{"hidden_size": 384, "norm_place": "pre", "positions": "rope", "rope_theta": 25700.0, "rope_fraction": 0.25, "init_std_up": 0.0245, "learning_rate": 0.00764, "beta1": 0.95, "max_grad_norm": 1.0, "warmup_steps": 200, "schedule": "wsd"}
Each number is 500 + 25 x the weight over its row's rms, rounded and kept within 0 to 999. Layers, rows and columns count from 0. Numbers have three digits each. The size before them is the row's rms in percent of the matrix's.

# layer 4 attention value, 384x384, rms 0.182, rows 172-203, columns 224-255
084:502534495488513511514481513521510530477494518532496486518502511457545481508501535479503451469474
088:499546538475507497538515506457510493511521468517471523531486480512537543511477510512479459465511
088:470509459536499501501482495502533541499508538491542459452495456478560508501472487503488478537515
085:487505509534492477470511487523441531462494503508504514482459493494513521481470524546478526500482
091:461476526519477506472535502503496486518479474465475487576491499507473492489513495518511493501567
090:465522510492470545555558545519536561475432522489455498477474467468516485493503467514551504462474
089:494468532517512499493496477521481544507513502532496512528521550516534504497502484507497513490585
093:526475497474481512500456530527520497490549453526459477497551508491487484478496472483509468490585
092:460483490506459453512465481485471449547507579436480522483537515501532448512520490492465525496508
091:514476499498463463503509449516491513487538527505514506516509496507479487486472509467495493514499
080:485486516538495517467534513486475475534508483474490510528478503504509456529468560503507478456477
095:552495493490495482473475518498499460502496502487512528508485505514510497470457461500481451501530
090:481500501549460547572485495485515485515483486501487523472486516521499507502485476505503498485473
087:503496528527502494474519482489472457485497508517486503502523489516483534497514541513482531511539
086:498535475507475515484463513492432496505494563495431465490543511496503494506486520501509531510517
084:458530476511474497515488465501558519511511494495464488519512514515525509518516460509508532498456
093:480513508515476465490506462506502533482490517516497503488508544483474532509486547497511517505514
088:479495482496532469483493491536531462525525485465503533452487500519552487502478524482513471465516
087:509517486500487489512473510521469483515518534528475464484487512454508541484492520496507497460545
091:491521527461533452489514508474524498518482537508488481543507525499486453532491551468510508521517
080:478532511527532533487517453506487504507529512502518478472482495484494496515508501517507470542513
091:533494479497472470502480488497534535517496470475557534525466509506483494523505516471498494504498
094:515510512493500511535437510506490484431528484460451485458443492488543506480479501499515504546501
084:496497470481477533545535506513497527522483500483505464509532479507530467522490518536501463514519
101:534474501503480457490483541541542471490498445555482513491512534470458421521504531486471492544497
086:485522525511547495521488482496460524509500499515457506488516481513495509502502465465512462499545
083:453511520506492517510468500509459487487459497479547493537490482498518524522563460480500494503548
102:555476476471514464503455487509502506501505503478498517527482489437468475487490499520486486536489
092:527469523492513553489505516443458498504485517475474510477494490526493518526504489467503491467500
096:464472500507494492475492488484476531474440509488512471474518477516468553506509500487530492471484
086:533501483470484475473491475459537506471511489494513519522490481504469508518489519490545539497532
110:502493493547477514491555517516500498497503521504513462491488477485484525508505493490498502494503
# layer 4 attention output (transposed), 384x384, rms 0.166, rows 172-203, columns 224-255
094:485483516497510543510522471469483502488453539528494526489479472512483541521479511513470543513512
096:546482516504473515491492499546501482495526532474546486463510531483490515506515532478510533526506
097:535493526486516479484509505465479433496504459483465533536476517505475499512545517534501544443476
095:472482509499552543502495529499497503469501470497470490487537483487462487488555526460493499476505
105:529504529522445492493487543517505510462536502515528519523522469500543505516454542541492539509466
093:527527468518552449504508497486492476523519463490536498492525525552461502530466498510507487505484
099:532517516461457524501541497525480461501485482472484508512514462476451451525515477514491488507441
104:445496485551472496456491469502518508462494490456519534515468499529538524456499506495479541501460
103:544527503501526534496497530522518493506509474555472464495439497509507540501507481488532516491551
103:504535530523513476507524524468485479519482494531492477467521460493505558518511516503483529492553
095:494545511473519500505484475541551541499532480464524509508462515500492514487479504477468514530511
106:478496495504506473520499443470492504520502498524500476497469503480485481498518460506463539491478
101:492516519478557472491541564499453477517486512501508510541512457488476505533490474543526526501519
098:496516504469550520478510480484489505495488474459542495476498476499480482508454497524556431502459
098:492512446523497525527474516449520503527495474528478480516482467478500570517521455539465463502525
095:527486510499525481488484550488486491466537489468501529501476509503491493507468526522514489500541
097:466527491486476502501502503503478499519465465519514477470506476496533468494517476496479508555497
097:494499484479458477469519499500498495468479503461511468513479503435476524482509540490532497509480
096:481523470509519523495528498490508508496500451448496519466540485477512502480535496489456455502452
100:555487512502504530451492469492537512498490488558563496501489497471526529475470461520511449516460
084:534478526453497480516485531462507486515483452501467494505470512522517518494515495487520484525457
088:522485527534526477471508516459480497548467525515473489511494499506525479553484511524493486482482
092:488546506477493498521516489497510511449516489485509522510532539530506523494479499527475507485496
084:518526497487543521482510471517493449487491519526465496502468524515508544487506464491494496480479
096:466541488494490524491511465526509485494498509479488479472505541438493573496508478526461532496521
084:498490500492535479486474528506504500494494545476480469490503481486535520535494551543551465502470
086:507499480496553519544498480497519533494484507521457516497518486551479457489509531488542481524454
092:497522485496524492438504528496474496542521512485483528477456486495488535485550480518483508466479
093:466506473507503482492493544528526497477481480539491550482522509515514493487531518471554497496531
089:480521492482490514469511543468502518525551467503537473469520513542528486492501524491523489498527
086:527499575524467547467482470477464506476457480472427500512452509474534495512508506490502524467528
101:516509517497479530492420526508471545525485524486514526498494446499483498492491460544501554456457
# layer 4 attention query, 384x384, rms 0.224, rows 192-255, columns 224-255
076:523487490501526512510486509510478513469482477485508510539530493533497467531505560510503500468511
070:476503510520486529493481503527504471512495497452494535521482458505503562531484472496528508502518
077:528512504463452479496465520542489529528529498498554495538512520522513502486522493482483522471501
083:489504479493506529499514476513508476459521506529502507481474500531460531526454503505520500483508
078:456485484536490482499514505505507502475528495540551523517496520503479495513510519505533502449566
081:566499539528544526524513510487515497455491496523504494509526506533522490546503556485521491488506
091:501492518520489501441524501512460509520450484511464552476498500470501553472494494509502481518505
088:518492486475522522527488498483453507474498529508476482528487486462475466471462464497515518481499
068:510547495544515517537482513497486514495489531508466471473504540521529471513459487502483512527475
068:516497523485457516456537517483476487521480515480509495511497526518510483521511495493514533535485
075:474510463477522483482465494501486506467518492496518503518499488516522492499504524513478487477487
078:479572499518523509526498506544476466505531510470492488506481546563519487527468470482478528558497
092:529514503484479486499477502503497538530490466480508499526510466463482525471542441506455490484499
098:474491469473467569520494529502484455513491550414553484495484509509520503501503481513490472483498
085:507518492497512533495520508530477518519472493503473480482519505502492439482504512506536474494484
093:471514524438500511495461501542472524501458522477472463517452543461503523478487496503519495477501
085:486485478527498509471521521522486499495512492535543493469496506517519486486495481509508511513483
088:503495481560505490538498475529491516491513453532501505503519469456480469543498468471493503485500
084:460519514509475462504519544507483525503499474464480506505479471539485468495477540498516517466465
087:507455499555474490527534489477499484475499491539458463519493496515504530528521524470548526507512
083:528507471485525449451500500445483525495519522526567443499510530487467532483512529511535543523470
090:502503504464493480504498531479453505490512464465485430553500546487469516497542468512480506539521
090:510495460517515505533491529519481488523524467499559552515517477497525490524474495473507519530465
090:513537557456515538505445505503535494515510500456478483498516509523510531479485462537509512519464
091:454510508487466539543517477459476521487482551512503493489505532541490474486485542475502514543423
083:500483511512507517536542478528509479490515486514505490482496482507544521459495499482541499507494
085:493488521482548470545522543467466496570469550459507513476505523487495507483485542525492534499477
086:520481468466495488505515493485494489545524479523474510520521473469497507502513461503502473514455
083:499487523477527466470448542503519493535487514506495495530455480540523481478532533506485507489506
081:521457478473525494496510502463494488516484548465507509480501484514493498528522494486522484504513
091:506443437491519521495507501492500490493446472530508507516487478498503493561497462496488480541470
086:542517490462503517513525469522502524477517498498468471512487511496435492471515496498435504495511
090:475503503457509518505496521466496468502514483516524517434507490508479518526505477529451465514532
092:502557525526519508489488485478507470471522494553443468501522469548487483495499483447494504538503
083:501500537543497494516484492498539490488462458508512470487512518478517499479492521487507506535477
079:499480521558500478477490471486495496495512482500491485527482519547510452519524505476511568487530
095:471541463473522464488449501476496494530492492464475493498495502512498490509478491518498490523497
099:498485507501514481526556521550486476444475492516499513486531526482495495512493529434552472471540
085:492480488494488524513457460471496467461500523537484500542483460505491492471513467475480521460476
086:494484481490491513507504440507519508486527496510462500502496503491460420488537539487531504509498
082:494483502497518507536496457519517468499510473480488551477476528524500501492505482485512493494475
093:473463528516506502517478464491479485487522501505523511485511486514513476471540519524541492483490
085:472473491472499504487464522491530480503484466500487467484520481473501480462489503495522529506497
088:512519484477503456476490482520542537496508494484529528489510502540472504476525520523500513469496
091:473502491473509498449488537514460504506513502439512541488505484528505500544453498523505546474494
097:483483520521504502514488494493534480488497512529494501487509453528517492454496545449517519475517
092:475495563550523502505524486463499476489510508512470503512491536511462493472496540492529515474472
084:487477449509522499510509521508487466513477495501493496505454503532512512480471491506527485509493
102:533548498500445523506453490455522515460481513477483551522492490454484524524517464508501485462513
093:509493528534515461488473505511513536490464477484485501483525518500445558527490547517514523484516
095:522494497466490487567554496501485503450503486547515494505523474521511487504494518517504505504515
087:497479471526499521484519554459489499491411515501518490468504464534466495517467486483485491492468
087:513485521470460505514502481533496508472526485494483507490517500483496519504497454505466508500515
094:475483529488489523481531507481499462483483546519476484506508506527492506514528586445513515495474
081:512510467537476462483481520470490525486517539495467524541501554495488497492475477508531471545460
090:500531482516470507563518504476506517504517489503464530456499453498499465554450477492446470506526
087:490517528511519495515498511513456478508492479534445492539509482513513526508520464526506507507519
084:504453479486513483513489543557505508481509522493523514527505470476533497528475492534526534504491
087:495530452473550507519517536499480489553509504467528489512480496485525534507476479483501506487492
089:450434481533522537510549484512483456480513490545498503521471471496515518484473497483511509512487
086:507483463502501525485530501548474469514502526542538489503527510481536455511504530491542519547541
080:489525531504553477487444505511487528532487500512530504493488530534556500496498498501512510490491
085:526488543514535511477499486481500469451500473464513487456490505480464529521528474541486494504517
086:505490523557476508540535472469495514499496489542522499474505514513486502487492511525523500502524
# layer 4 attention key, 384x384, rms 0.221, rows 192-255, columns 224-255
059:457508525459476491508525507489491473527499485495523498464499482489485462442479497519463519539460
063:493478543529535451514521479455488519468464491524520533498482563517486497504540481510535461489517
080:511495514510475479554516536461451489470485501457497550514499508524513512528494485535506508523474
085:491491499496515494495539450507496525508493509488467482516496501505497460507506515496445512495501
102:522526500472480452530506511488475497453489522490484500507505506460518495471482492530491473515483
092:504481479483469463512448500586471510531524545505497489527543504509509506483467508502522506500414
096:513523486493512528530492464468495484522483487483466543557509526483506475507487470497523536482488
095:496501516500513501426511512488518473489531483454510494463462492529517507456480463486503539511523
061:463494496467502488519487506502517505502503488497492502517446463500499504513473518480456507527451
063:464483505517502496531515522509494500500498495568490451495522477490466479473529492503482440484503
073:521532469521520484464465505514494555447515503462524475491520472531506500483480518505480505497480
080:474506469502498503508543527511477498494479484519507511498501497501540489470492510463478470530533
080:498492501471514464486514494448499494490459509494471462513518479519496509518482505479482493545511
098:476481501455519491458493527481516510517490486489509503521511446522487519516536480446506516479523
096:504488551516489452515488505501478484462492507531542514464498503492495515517571528529478553514484
103:543493462540471465455529544465487460516497483492500524481506480507466511468530494501535496520518
096:550498493523488505466512498520474487520517473463498482571514500513491513509506518500496510496512
096:488521498538487499446464515496531472454533535548476457476518519475488492524488521482481495488537
100:508513462506509487516471513539506527512490566514488511522490518519517529485521481482529458523496
093:528505508537533494449549543479492522504526482512506477477531516477506475467486505485498478480461
096:484502475503449493493434485507502514517493461529530522526531512451509493477530479515487485524463
097:518484495492488542501512488459534491515511540539488534500484447475477534508550498499535489470473
100:483456525507501494516510483497489506479481500541534488492466512496533507507546522470481521466539
099:463507466496528528497562477523513532480446508482531492520463477498521474490509529474523494533460
104:470515520477535471516485525491522509520490518490498494443507501489504496443500515486511494505510
095:486477476475466512519534502466463479502458517486461508482497484476501502488479517480525502514502
095:492464494449492503514532459474462504544497500491449543494509480500549473489470481500485498515484
095:514509458496507513490531524495484462472507485522541503499500528492506461487526558472502495496497
094:501517475515521483550502505518492510510524501525532510548460510494521489536529483548526511509460
089:445469450504554504479558514512517514441524496511508455529480500505525463525500512539527501481498
095:494479513524522507456470491497506485492465539490500489479491498505500512481531497512512499468516
094:501522527548537467499530518507502511530487478529467517515513505519472557502544491491510492481510
105:519527483520537512475512494510562531500481492492499478449483495493503485515480513487509458503514
103:512482493487458463522525479530512464538492544492480499482498476488537519472520498528560489529504
096:539484491465483483512536524526498492525527532513501474514483492518511541519501536492496502525530
091:566506520493531486517541471522515502463519521439480517533513500480492501536472461509483525444489
109:482486518517433519449493471475529540471469488493508506515491474507518508491484486526485486534507
099:536511509515516454498466466542448520500504511480517442492503497462528475521473464493475473516478
101:489495481478527479502513528481516467489491511509519512512523476513482464417525533484502481509512
099:506526513539496498507522491497462523536491481468514507472558520465513484508470479500483455495530
095:531496496436531523490519470500484523481529515494533493518508510478556523496511494520495525477481
102:503474510480507483515486524529495522491497463512516499470464512457521516511476468559495463494514
099:527530492491495500481512499488481515507501488524481478457463497482496468527484507564465527531507
094:521536483512458522530490491547497505536491482526510467533490495525533519489512501505530518488487
100:521515535476516471524512499497493532519480496483511528533507478496538547485538509485531466473484
101:524515520430481494511517492563512500512514474516499478455470515457511505472491491498508516503501
100:450509502498493518548512473496489533464541520486505496507503483512511455502516468467516505548477
096:505508539508478511509483471483552492494530522510525492450518460493482508504535517514513490516539
114:515501506518521508496519460491544466487520522488516534490518495491505490517515498504481489502504
101:493550492487497537513529503504506470512544532469514497540495522529488475493493501462500475515458
097:480522481478504517508474531519562547489532538493500483510527518479556463489479480525513440532488
099:490503509526485486488479494483481515518510505529488515454499476490525446477498511514524541480502
100:475467465488517517473522499508523482478525469525521474439515500527502491484469508509510488498528
104:464534534495498508509549526518505516490533493502481513510419458524556503493476475484489514496485
092:510437536463495546507505510555503509549513469465532499518506495486481521558506548465512498543513
101:526557485485545548461515477493507505507506497517538474485548525495497485517487523467537496513465
099:508498493508501507526512515467505486507513518537525466508525533516503530478477461464497490491511
098:478489495509497531520468426516520485496492509497524494519473487509528514508518487470478493500497
100:496482490520507494508478446544539552512472458530495487472493447497509525488502487506496490520523
099:504529477501498493506502496493491515488533520531475466481521495509514475484531525478530486513484
095:493520524444514486465473509520507466509529504464552521505514501470480527459430470516516532482531
096:492450489483493521541505493500511516456531504495502514545526513506504440481510554478515483529481
100:460505516475520504498484528513488509453477549516534473482538460493515479542502510494515478513515
096:526471454498500521498461436510507504498499519504532506528484536492491462526453491504462514573520